Part of a small language model's weights: width 64, 1.35M parameters.
Each number is 50 + 10 x the weight over the matrix's rms, rounded and kept within 0 to 99. Layers, rows and columns count from 0.

# layer 3 MLP down, 64x384, rms 0.17, rows 0-63, columns 96-191
69 51 65 45 47 56 55 28 45 55 53 56 46 37 54 52 26 29 54 41 53 51 38 49 47 40 40 44 67 44 61 59 51 49 53 64 40 48 35 48 60 56 54 33 50 55 59 50 33 46 58 57 43 47 63 31 34 50 48 46 51 58 47 55 61 45 28 55 53 48 55 38 36 46 50 64 49 43 53 50 71 55 41 52 46 49 55 28 51 42 70 46 37 28 60 54
58 50 44 49 45 63 61 41 41 44 39 62 48 46 49 43 66 35 48 53 42 39 42 33 48 58 52 47 37 53 57 45 48 46 48 68 56 30 48 49 48 53 62 60 51 48 47 40 60 52 58 53 58 37 40 64 43 65 44 62 44 44 55 24 64 46 59 52 50 65 43 41 46 38 44 52 53 46 25 41 58 38 59 50 48 70 41 55 47 52 30 49 50 45 49 53
50 43 38 65 43 59 34 61 41 55 45 48 59 50 52 47 29 39 57 41 40 35 39 72 53 58 50 47 46 58 63 46 50 37 52 32 60 68 55 56 45 43 42 61 29 49 38 53 38 61 54 46 23 48 83 52 51 39 37 51 58 45 46 52 53 55 58 54 48 53 61 54 43 63 50 37 39 55 59 56 54 47 49 42 54 53 48 47 53 53 48 44 32 67 41 49
33 54 53 60 29 53 43 62 48 30 55 57 52 46 54 66 55 37 59 69 49 42 38 53 59 52 14 45 58 42 42 39 37 77 49 67 55 47 60 50 65 45 49 51 61 51 64 51 48 39 52 48 31 50 37 43 41 62 35 48 59 57 55 65 53 34 42 56 46 45 58 53 45 58 49 42 80 49 47 58 30 55 50 63 58 43 25 68 46 55 56 32 35 47 33 54
54 43 70 46 29 18 63 40 42 35 62 28 29 33 49 35 71 34 50 53 71 33 53 55 37 56 38 58 50 71 36 48 60 56 28 50 23 27 54 53 41 47 57 54 36 41 49 33 60 51 27 55 54 40 52 59 61 60 66 57 47 41 48 38 52 59 40 37 44 80 42 43 62 46 15 45 35 50 47 43 51 40 58 29 59 47 31 63 40 41 60 29 36 54 54 50
63 58 38 56 49 39 38 45 50 57 56 46 59 38 53 39 58 55 45 52 47 66 54 65 32 63 57 31 37 43 44 33 53 55 60 44 56 38 55 51 48 35 66 51 56 52 40 51 34 51 66 69 45 38 65 57 46 48 62 53 56 65 51 43 62 67 34 44 54 58 67 64 55 49 51 45 56 50 48 39 56 59 48 62 50 10 47 52 49 59 56 59 52 48 35 50
64 48 54 48 40 50 57 31 46 43 52 54 52 44 46 36 73 42 41 50 44 56 43 58 52 43 44 50 45 37 57 79 50 30 40 57 51 50 70 37 36 51 52 29 58 53 47 43 54 54 48 48 34 46 52 44 54 73 49 39 55 43 45 54 30 56 52 51 48 25 53 59 71 57 64 58 44 53 38 48 43 51 61 56 54 47 65 48 49 52 61 45 60 49 43 48
38 40 53 50 31 63 51 31 51 29 47 46 61 67 39 56 57 49 51 44 51 35 43 57 59 64 49 30 64 53 45 51 46 40 49 46 52 61 51 54 49 44 38 62 44 53 46 50 43 69 55 48 42 47 52 54 41 53 60 47 59 47 52 41 55 49 51 48 49 50 46 46 52 48 42 67 52 42 53 52 66 55 47 47 57 46 60 44 49 43 60 47 66 37 48 59
71 72 37 55 52 68 59 59 47 63 44 70 47 45 66 61 55 42 49 34 54 34 70 57 57 40 59 51 40 32 40 44 58 62 38 32 51 49 56 46 48 46 57 38 55 54 54 38 52 61 60 37 60 34 54 65 63 54 42 67 41 51 52 48 51 56 48 56 52 45 63 69 47 33 54 52 55 47 45 49 67 40 44 48 65 24 48 40 42 49 41 48 59 48 47 54
66 60 55 45 43 47 40 46 48 42 66 54 54 55 52 54 41 39 61 49 48 48 54 53 59 69 61 38 50 63 59 29 53 40 48 41 59 51 54 44 51 69 45 50 30 40 54 49 42 51 44 43 59 52 73 53 47 54 66 32 64 60 53 43 59 52 49 44 50 44 57 45 43 50 58 41 49 44 58 57 62 54 44 52 56 47 51 49 52 60 40 48 56 55 51 49
41 45 26 60 47 36 36 53 41 41 40 59 57 55 36 54 39 53 41 45 46 56 52 34 49 45 42 59 52 66 56 54 36 63 64 63 47 52 42 34 60 43 50 42 51 38 46 43 47 37 42 59 54 42 42 43 51 49 39 48 56 53 51 45 56 46 57 44 51 57 48 58 40 35 70 42 72 39 55 42 41 35 64 50 51 53 32 55 52 58 49 45 55 56 22 55
36 36 40 35 52 62 39 44 43 60 40 36 66 52 70 28 53 20 40 39 45 44 40 40 25 27 55 43 45 64 53 48 68 39 56 63 39 62 45 46 49 45 41 49 56 37 43 36 46 63 32 50 50 33 59 44 37 44 69 43 31 59 48 59 42 26 49 60 49 51 61 42 56 34 58 27 46 62 36 39 36 56 42 60 47 66 54 51 46 51 58 29 50 46 63 43
63 61 43 47 45 65 51 58 42 37 49 62 70 50 57 52 66 43 39 44 51 56 64 52 38 41 55 65 55 55 80 60 53 48 55 42 59 74 35 54 46 72 58 66 51 60 53 27 70 55 55 52 51 51 32 47 49 37 51 54 59 41 44 54 55 19 57 61 48 35 48 52 43 62 51 52 63 65 58 43 44 42 43 48 48 47 45 62 49 51 56 72 74 66 58 33
60 63 49 53 51 48 63 43 66 55 45 54 51 47 41 59 42 46 42 71 43 55 46 47 38 53 28 48 45 48 57 61 50 47 48 58 58 52 53 49 58 56 33 47 54 47 46 56 51 62 58 66 62 45 56 69 56 42 55 47 52 48 53 71 65 46 40 38 54 60 30 56 54 63 40 60 59 57 45 34 43 44 51 36 73 32 69 56 57 49 49 48 53 48 57 49
61 49 57 67 50 43 54 56 53 45 68 58 47 29 12 56 28 42 64 56 50 51 49 51 50 48 59 43 49 55 40 45 78 57 57 44 52 52 49 57 59 53 74 43 67 49 45 48 44 44 55 38 65 63 50 40 57 49 40 52 65 44 53 73 46 33 45 68 49 59 52 71 56 73 40 49 46 53 64 73 61 58 49 28 53 49 47 53 65 59 46 38 33 49 52 65
65 67 41 47 36 48 49 54 62 55 57 33 48 44 27 60 48 62 49 65 42 48 39 53 63 62 48 43 46 63 33 46 65 36 63 42 34 23 55 37 63 39 56 43 41 53 52 45 47 35 64 52 64 48 58 39 62 47 40 51 57 41 51 37 65 44 60 53 53 56 39 54 47 53 52 40 62 44 60 47 36 48 52 33 57 42 34 52 49 55 45 54 53 55 38 43
43 65 60 59 44 38 48 49 41 41 45 39 48 62 55 56 43 59 51 41 58 38 60 59 54 53 42 42 49 42 80 56 41 43 56 34 53 30 39 64 51 53 53 31 45 52 41 64 39 42 60 44 51 57 47 64 54 40 61 46 58 65 53 53 51 41 53 44 49 54 52 44 40 53 36 52 51 55 72 62 61 53 39 40 48 55 34 39 52 47 40 63 52 59 46 59
56 52 54 52 55 42 65 56 54 28 62 37 60 78 58 50 51 46 45 29 53 49 47 72 75 68 36 58 62 65 63 63 53 46 58 51 32 48 66 52 38 34 64 48 59 53 55 66 20 46 38 55 54 65 38 67 43 53 57 57 45 57 53 46 38 47 48 61 47 45 32 75 61 56 34 49 31 73 49 63 53 37 61 43 65 48 41 52 53 65 57 48 57 47 65 39
69 49 45 57 71 44 44 64 56 64 56 42 49 65 30 42 25 42 32 52 41 55 59 39 56 58 52 62 59 60 70 61 61 51 45 49 34 18 38 47 67 55 72 31 46 56 65 32 33 50 52 50 74 54 49 57 64 36 57 58 53 72 42 50 49 35 53 63 49 47 49 53 50 67 62 58 35 50 42 54 42 41 43 65 41 21 35 55 52 55 69 66 43 48 58 30
46 46 55 50 44 49 54 49 60 60 57 39 40 52 71 55 48 50 50 28 44 56 33 33 45 58 48 54 43 41 47 45 47 48 48 43 50 58 60 56 44 33 48 62 56 57 40 72 36 63 57 56 48 48 56 56 48 60 39 46 55 55 53 36 33 55 49 48 51 75 58 49 42 50 48 40 40 52 61 41 61 66 41 40 54 48 65 27 46 67 56 36 51 34 27 33
53 44 37 54 52 32 59 57 41 54 65 67 37 49 57 61 43 32 30 31 43 49 69 57 69 70 47 47 72 30 54 53 39 71 40 33 59 53 39 35 59 45 43 54 61 49 43 30 57 47 47 45 57 47 51 48 52 51 29 57 51 64 47 26 62 69 59 62 53 51 63 69 46 47 44 59 37 69 47 47 55 40 47 41 69 53 37 58 52 44 29 52 47 62 54 58
51 61 54 60 46 52 40 45 50 37 50 46 31 52 46 49 65 29 38 52 35 50 61 49 62 66 55 67 59 31 57 59 61 33 62 34 51 38 47 50 43 64 42 53 57 50 29 54 47 69 46 55 53 51 42 27 50 66 62 49 41 75 44 45 36 53 44 45 54 50 53 41 57 55 37 20 38 46 49 67 44 42 56 56 93 54 37 62 52 53 44 45 62 50 31 57
53 34 66 47 70 54 53 44 49 57 36 27 49 47 43 43 48 56 45 33 52 56 41 47 40 47 50 46 60 54 57 46 56 43 60 56 27 51 47 55 40 43 42 51 39 45 49 55 47 51 50 48 57 43 54 43 59 63 42 66 47 68 40 63 33 29 31 58 50 49 55 49 42 41 29 41 70 45 67 53 29 59 60 41 59 61 73 48 56 32 50 36 36 52 52 61
39 47 44 53 74 24 49 72 59 36 53 47 73 44 48 46 40 55 58 25 20 46 51 47 53 42 30 29 38 55 76 51 35 38 54 53 59 54 23 54 49 40 36 60 52 49 39 72 43 61 54 51 61 80 42 73 42 47 32 54 61 38 43 52 66 55 53 58 48 44 31 40 39 46 70 56 26 53 66 54 61 41 37 44 44 47 49 46 50 44 50 73 48 58 53 47
62 52 50 39 55 52 30 35 42 52 38 56 54 48 48 40 41 41 48 29 49 53 64 39 55 49 46 50 56 48 52 33 44 43 41 55 54 49 63 24 45 47 54 51 40 35 53 54 41 52 56 38 42 43 59 62 36 49 43 46 62 41 45 44 46 48 62 38 48 43 47 54 51 42 62 52 42 53 55 61 63 57 47 45 50 44 52 55 53 58 47 45 56 52 50 41
47 61 52 58 38 47 52 47 45 55 43 61 36 41 62 41 51 36 44 49 58 62 56 48 61 38 45 45 41 64 62 54 48 55 54 57 56 41 28 53 51 34 61 45 61 58 52 44 49 42 73 45 47 50 32 30 63 37 53 68 38 57 47 54 53 48 48 40 50 51 56 52 58 47 39 48 52 56 62 37 51 38 51 50 43 35 67 50 65 51 41 51 50 65 57 53
51 56 42 48 50 68 42 38 48 53 55 51 48 60 52 46 62 57 61 50 51 49 49 52 48 43 39 85 58 38 81 56 50 44 40 50 44 40 52 37 52 37 36 57 48 36 47 49 47 57 42 56 48 36 38 58 59 41 56 71 50 63 50 44 45 58 34 43 49 27 47 34 67 54 46 51 50 38 21 54 35 47 31 58 49 55 40 35 59 28 61 46 46 47 69 50
58 58 41 46 53 54 41 44 50 66 58 38 40 46 77 39 44 50 49 52 47 41 52 41 58 47 43 57 48 54 49 27 29 42 54 54 52 45 32 49 47 53 74 49 39 48 51 31 46 43 51 44 48 31 59 48 51 78 57 51 45 64 61 48 53 55 38 45 48 60 48 44 34 36 49 38 59 38 51 46 58 49 45 45 46 23 49 40 49 47 49 58 48 46 30 52
54 34 57 59 60 67 62 51 71 54 57 57 90 61 53 52 44 44 47 68 53 49 59 53 55 41 57 42 50 33 40 40 52 55 59 70 48 47 40 53 57 62 56 51 44 51 62 46 37 54 61 65 59 38 40 54 61 52 32 55 24 43 51 72 38 40 39 57 49 29 61 56 56 55 56 34 45 50 53 56 48 51 43 61 55 58 52 28 51 70 56 67 36 55 52 39
70 51 41 59 36 58 47 53 43 35 27 46 49 45 51 69 55 49 60 36 47 46 58 54 54 47 39 51 65 45 60 46 44 61 49 43 42 58 26 67 40 44 39 43 59 55 48 56 46 64 54 55 52 79 52 44 43 58 49 44 60 82 59 70 46 66 56 47 48 30 56 50 51 46 52 47 40 64 56 59 52 63 58 39 47 61 45 57 58 58 56 49 60 40 60 53
55 54 47 48 55 63 50 62 58 27 62 59 60 58 49 54 64 48 56 40 38 42 57 50 45 45 54 48 59 44 58 69 49 48 43 46 66 55 32 37 37 52 44 47 38 43 41 46 39 49 49 50 45 59 55 48 61 59 40 56 48 43 48 34 40 41 44 70 45 40 37 56 50 70 49 59 49 49 34 45 45 57 55 45 62 51 52 43 69 48 58 63 45 58 43 48
49 55 64 53 55 54 50 54 58 54 43 48 33 61 60 61 44 27 63 43 42 41 39 54 53 37 41 69 63 58 64 64 43 57 52 55 52 67 52 48 46 49 58 50 57 57 54 65 60 75 29 43 54 51 54 58 37 55 69 59 55 66 58 49 58 53 52 66 52 51 35 53 41 56 45 59 41 55 56 51 67 38 60 57 55 77 42 40 54 46 26 50 61 53 62 61
59 34 63 43 58 59 52 43 45 43 59 60 65 41 61 49 53 48 42 54 47 56 60 56 37 37 65 44 70 14 62 66 52 60 62 43 56 45 40 43 50 62 46 47 56 53 33 62 33 40 51 50 40 46 47 52 73 51 57 51 50 35 50 57 38 35 50 51 55 38 39 60 49 64 66 61 46 35 55 63 34 52 65 52 60 42 45 60 45 56 77 65 51 50 68 55
43 52 51 58 42 33 52 63 50 55 45 59 48 41 54 47 65 52 51 39 48 52 42 54 52 50 62 53 44 31 58 61 54 30 38 60 46 58 44 66 57 50 44 50 55 51 50 34 19 29 66 66 44 42 57 48 43 44 51 21 49 45 52 41 52 56 63 48 53 66 50 56 53 66 56 59 54 65 41 65 45 33 46 70 65 51 47 30 49 62 69 47 48 36 53 59
62 46 49 45 57 29 39 58 46 43 53 56 54 54 50 34 62 43 39 38 42 44 68 52 60 58 40 68 40 50 57 48 41 40 52 54 55 50 60 41 55 61 52 62 49 54 39 57 50 50 49 44 48 48 58 47 57 47 20 67 56 37 52 51 36 49 49 60 43 45 45 51 41 71 47 41 48 53 45 57 56 42 38 45 64 60 39 53 51 47 45 41 39 57 40 62
57 57 39 59 46 44 61 47 34 52 47 51 37 48 65 60 52 50 55 40 29 36 48 30 78 43 54 66 43 50 32 40 57 45 44 36 48 33 48 50 76 47 48 30 47 49 66 42 60 48 36 48 32 50 44 29 51 46 47 58 53 51 48 56 56 50 64 42 50 55 45 38 40 37 54 38 54 42 53 46 54 49 36 41 53 54 54 41 46 60 34 50 46 41 63 50
56 50 52 47 54 54 47 51 50 52 40 50 41 50 39 55 39 46 54 35 53 50 45 44 46 44 52 33 39 68 54 60 53 44 46 46 42 56 54 36 45 41 51 42 50 48 51 66 37 44 57 59 44 51 68 58 41 47 58 56 42 63 50 46 44 43 42 45 50 64 49 44 31 57 42 56 48 56 54 66 44 51 45 48 45 62 31 48 47 61 29 24 57 44 29 59
48 42 48 56 49 60 48 43 45 60 49 56 29 52 44 39 39 43 67 50 64 45 52 31 44 40 52 35 47 63 40 50 48 60 44 52 54 52 47 40 53 43 44 60 52 58 46 48 52 46 50 57 43 50 49 32 61 31 71 45 48 50 54 41 46 70 33 52 51 53 65 40 55 42 51 42 57 43 66 49 45 58 32 52 63 52 61 39 48 58 58 56 49 52 37 43
55 38 45 49 36 32 48 59 62 48 44 34 21 56 34 47 47 49 62 40 49 35 51 50 37 35 52 53 44 61 55 71 45 53 40 57 62 85 42 32 42 55 59 41 51 40 37 53 59 57 54 42 45 31 40 49 53 47 32 36 64 54 47 62 65 48 52 44 42 29 57 56 38 61 50 49 62 47 58 58 60 60 46 52 54 68 48 47 40 40 45 52 47 53 58 48
63 66 52 42 45 38 62 55 52 44 52 48 61 58 46 36 46 57 55 46 57 47 35 40 53 43 57 59 48 54 50 66 73 36 46 38 56 49 24 47 53 35 47 50 50 46 48 55 58 67 50 59 52 65 44 60 51 48 36 42 60 36 42 52 60 40 58 59 46 60 46 38 42 49 40 60 43 82 59 69 58 61 31 50 29 49 53 41 53 55 49 53 47 44 92 53
56 58 48 47 51 49 41 57 46 48 49 45 44 51 24 32 59 46 58 51 41 57 52 60 46 48 39 43 45 46 51 42 56 48 48 41 47 49 37 40 41 48 50 38 58 31 49 43 48 66 51 58 43 32 42 63 49 39 49 62 42 22 47 53 33 44 32 34 43 48 57 44 55 44 61 49 50 39 65 67 55 57 55 55 46 46 51 47 51 41 25 54 45 45 36 43
51 41 55 60 56 32 47 50 52 53 35 53 37 35 64 52 65 60 44 57 41 74 72 43 46 60 51 48 48 45 57 24 51 54 48 38 52 54 51 53 51 56 46 54 40 44 53 57 52 32 50 52 37 40 72 52 39 35 68 42 31 27 50 75 59 61 66 53 49 66 51 40 55 47 52 56 60 55 55 51 56 50 62 61 66 38 57 49 57 48 72 45 55 63 53 32
50 52 45 46 43 54 54 58 35 54 58 45 57 54 48 63 53 44 52 58 51 58 50 57 45 50 65 35 58 34 41 52 53 41 59 57 41 50 72 44 56 62 33 40 50 54 51 48 54 46 54 60 46 43 54 45 56 31 54 48 36 38 56 36 55 48 45 62 56 62 54 56 48 38 50 45 48 46 39 53 45 47 41 50 42 45 63 35 40 49 37 60 48 55 51 52
45 44 43 38 42 58 53 57 55 31 40 43 48 39 42 44 54 53 36 30 33 56 57 49 34 44 63 25 35 64 65 65 38 50 42 42 56 47 41 56 42 14 42 55 52 48 49 54 54 36 46 34 50 49 55 45 38 44 58 40 59 45 46 37 53 60 59 62 48 52 66 27 45 47 49 40 51 52 52 39 43 44 53 37 48 32 66 69 34 38 70 63 58 46 35 61
64 49 47 65 62 53 64 68 52 50 65 51 57 47 33 47 39 55 59 51 52 56 55 53 47 66 55 47 50 45 50 45 50 54 45 46 51 34 47 48 54 42 58 43 65 61 54 51 44 46 49 56 52 73 48 44 57 21 40 58 30 52 47 61 36 61 37 47 49 45 48 47 53 51 39 58 67 60 55 48 58 41 49 27 33 52 64 47 50 43 57 57 54 48 73 53
33 47 49 44 33 44 64 55 42 16 44 53 42 42 31 47 55 45 37 48 35 52 48 48 65 66 44 38 42 48 68 53 35 48 38 50 48 44 50 60 35 49 41 60 46 46 57 42 28 42 50 62 28 53 21 39 45 46 59 31 42 51 48 53 44 58 53 49 46 63 40 51 56 34 51 38 46 50 63 73 35 54 36 49 54 53 54 56 49 44 79 67 36 52 45 32
53 37 53 34 62 41 53 49 40 42 57 44 43 49 60 53 49 42 45 60 32 60 61 51 53 53 49 56 51 45 49 55 47 56 51 64 50 62 70 40 40 39 47 50 50 43 50 51 68 54 44 42 54 57 56 40 46 41 61 47 52 49 48 42 41 59 74 41 50 44 44 66 64 52 40 26 58 71 65 48 51 45 54 57 65 51 58 72 37 47 54 44 48 42 65 54
42 56 52 58 60 60 53 54 46 52 48 52 50 40 64 48 52 50 37 63 53 49 19 48 54 57 56 58 60 44 41 54 48 49 52 50 44 54 46 54 70 47 45 50 45 39 64 43 67 67 44 60 54 48 46 38 63 55 53 42 55 74 49 47 46 26 36 51 51 56 58 52 45 51 59 49 47 33 58 59 47 45 50 43 60 62 49 45 62 61 42 52 40 50 62 58
27 36 57 43 89 41 67 52 60 37 45 62 36 50 38 43 51 52 44 51 68 67 50 57 51 49 65 28 39 34 31 56 40 39 46 63 64 62 49 62 34 52 46 48 25 52 57 44 28 28 47 37 28 44 53 44 56 41 33 55 51 63 47 47 46 67 65 34 54 57 46 60 39 50 47 48 44 57 32 47 52 52 62 47 28 57 56 34 61 42 43 43 63 39 51 51
73 45 41 63 37 57 52 54 65 55 43 48 48 38 55 46 28 59 47 69 56 78 35 60 54 60 51 56 54 58 36 60 49 49 66 53 63 48 50 50 45 42 66 56 65 52 51 49 52 54 63 61 46 55 44 39 67 54 40 28 54 31 56 49 54 46 53 46 49 42 67 38 80 47 54 71 41 49 40 36 54 56 59 59 54 54 65 63 66 81 28 21 66 64 51 51
52 64 38 50 52 61 56 51 50 36 66 61 48 52 80 76 36 58 63 60 61 59 49 48 48 51 59 39 58 40 35 46 66 42 49 62 71 59 39 45 66 72 45 32 48 47 54 51 47 47 53 51 53 60 27 47 47 68 60 57 65 59 52 57 62 58 50 56 57 54 42 47 46 65 42 48 55 65 56 43 59 45 38 40 56 46 35 33 52 51 41 47 53 35 25 33
45 65 46 39 33 50 54 56 48 46 43 48 62 58 69 55 57 56 56 40 46 36 56 52 44 42 68 46 48 70 67 35 67 50 48 47 65 58 57 49 44 39 57 39 48 36 67 49 73 44 49 58 44 32 65 68 48 46 53 56 45 58 45 46 52 48 41 63 51 58 68 48 59 60 35 53 47 51 79 41 56 47 45 33 42 71 39 43 36 35 37 55 55 45 33 54
46 62 50 58 27 48 55 48 52 47 42 43 41 27 73 42 40 61 59 52 54 45 57 49 37 51 59 59 51 57 57 48 37 41 62 30 47 65 48 45 41 46 34 52 52 53 53 57 61 64 51 65 41 57 36 44 60 51 48 55 59 58 48 64 73 38 49 52 49 43 54 38 51 61 53 61 51 46 43 67 72 56 52 56 45 48 61 51 53 48 32 33 61 56 56 71
43 59 46 52 33 53 49 63 51 52 44 31 36 54 43 51 55 56 66 61 41 50 53 39 46 46 52 45 54 55 37 50 36 55 49 43 56 52 57 48 38 53 51 66 60 42 52 54 55 70 50 73 55 62 44 74 65 55 45 59 49 69 42 46 35 47 38 56 50 63 50 39 53 51 43 48 34 39 64 55 41 33 37 41 47 39 72 29 44 55 37 43 39 45 56 42
69 50 75 47 55 44 48 49 46 51 38 61 42 50 60 47 38 54 41 63 47 52 43 43 42 56 35 30 49 39 47 75 31 48 34 58 33 39 47 50 58 48 52 48 49 42 46 43 24 32 48 43 41 33 43 31 69 66 57 34 33 50 51 52 63 36 31 61 52 40 60 44 57 47 58 49 41 33 42 43 55 46 51 63 66 58 75 49 57 44 63 51 54 48 39 57
56 54 44 54 23 45 40 41 50 46 60 30 47 57 50 56 47 56 54 41 50 47 68 48 55 55 41 55 51 50 38 42 33 46 43 58 37 48 52 41 47 59 40 46 52 55 34 69 54 49 54 53 54 62 30 40 60 41 45 53 48 55 52 45 41 58 49 51 46 54 40 41 54 54 48 52 37 49 47 59 40 51 64 57 37 61 54 75 41 54 50 47 50 68 55 43
50 52 64 67 45 57 40 47 57 46 48 62 39 51 38 53 51 50 59 38 36 40 71 41 69 46 52 55 52 22 36 37 47 48 41 57 56 62 49 63 51 48 55 70 56 63 67 58 55 48 63 52 53 57 46 44 77 63 54 44 73 39 54 49 55 47 52 46 49 41 51 52 61 65 36 58 52 62 50 57 67 41 46 38 40 35 51 37 58 58 39 53 45 52 42 55
45 54 47 69 53 65 55 49 61 47 45 61 59 46 37 58 39 55 58 45 41 69 46 55 48 47 51 46 47 55 48 30 44 54 45 52 86 54 46 53 46 45 39 59 46 66 56 49 56 35 53 46 60 49 82 52 59 47 49 74 48 44 56 49 65 57 53 73 53 50 45 55 56 60 60 43 33 65 40 45 67 61 46 49 62 13 61 60 55 32 56 70 40 53 39 63
42 44 37 43 59 51 64 74 56 53 59 56 59 61 51 21 46 35 52 30 39 48 57 53 48 37 82 42 45 63 50 64 47 46 50 41 38 47 77 38 48 45 50 53 45 48 65 42 56 57 26 35 55 63 48 20 46 41 57 41 76 53 54 43 61 57 44 42 48 52 61 42 61 37 46 29 30 64 53 48 51 52 42 60 54 56 72 52 46 46 49 46 33 51 52 47
52 45 54 52 57 47 58 65 57 47 42 57 45 51 26 55 46 67 49 52 64 47 41 66 60 33 39 32 55 46 70 46 65 46 55 82 41 40 60 44 44 40 49 53 43 60 64 48 41 49 53 59 74 65 54 61 56 47 50 47 55 49 52 36 48 43 31 48 49 51 50 51 58 45 43 44 26 77 58 55 46 74 75 43 53 54 50 54 57 35 65 37 34 53 50 56
48 48 35 43 49 58 44 45 46 56 43 49 52 60 61 52 43 57 52 45 41 53 42 48 59 47 58 55 53 70 44 53 47 43 55 46 62 50 42 54 36 61 30 36 50 52 43 40 56 45 40 54 61 51 45 59 53 49 39 49 41 47 41 52 39 51 63 37 49 56 60 52 57 44 63 58 42 50 56 61 48 46 47 58 64 67 54 46 38 61 67 48 39 58 54 38
55 38 58 51 55 68 49 57 52 40 55 45 63 46 52 53 45 47 50 44 57 52 51 37 59 41 49 49 59 47 36 64 46 47 38 65 39 46 40 32 51 38 48 39 35 48 47 69 41 73 45 48 59 54 51 43 44 57 52 39 37 66 48 50 33 50 36 38 50 45 59 45 64 44 36 35 49 44 32 54 48 36 57 34 65 50 54 40 64 59 47 58 43 58 50 40
44 56 42 53 44 62 39 46 54 41 53 58 51 35 57 60 40 51 55 24 41 46 56 46 50 54 41 53 67 56 44 38 39 34 56 66 44 40 53 54 54 48 53 42 66 49 57 49 45 41 39 52 49 54 39 37 51 55 49 46 42 53 51 22 52 40 45 56 52 65 65 36 44 54 40 36 56 37 68 61 47 44 48 31 61 54 55 58 50 51 65 34 55 57 48 57
47 56 49 46 58 73 40 52 53 56 40 57 46 64 24 50 57 41 37 56 45 74 54 48 46 74 52 31 41 44 46 54 56 34 37 39 48 69 63 34 52 50 50 45 52 44 58 63 53 48 64 32 65 60 48 38 58 30 59 58 52 65 49 35 50 44 38 40 45 44 64 54 49 56 33 46 57 61 52 61 52 54 47 37 60 50 45 34 47 45 37 24 41 44 60 58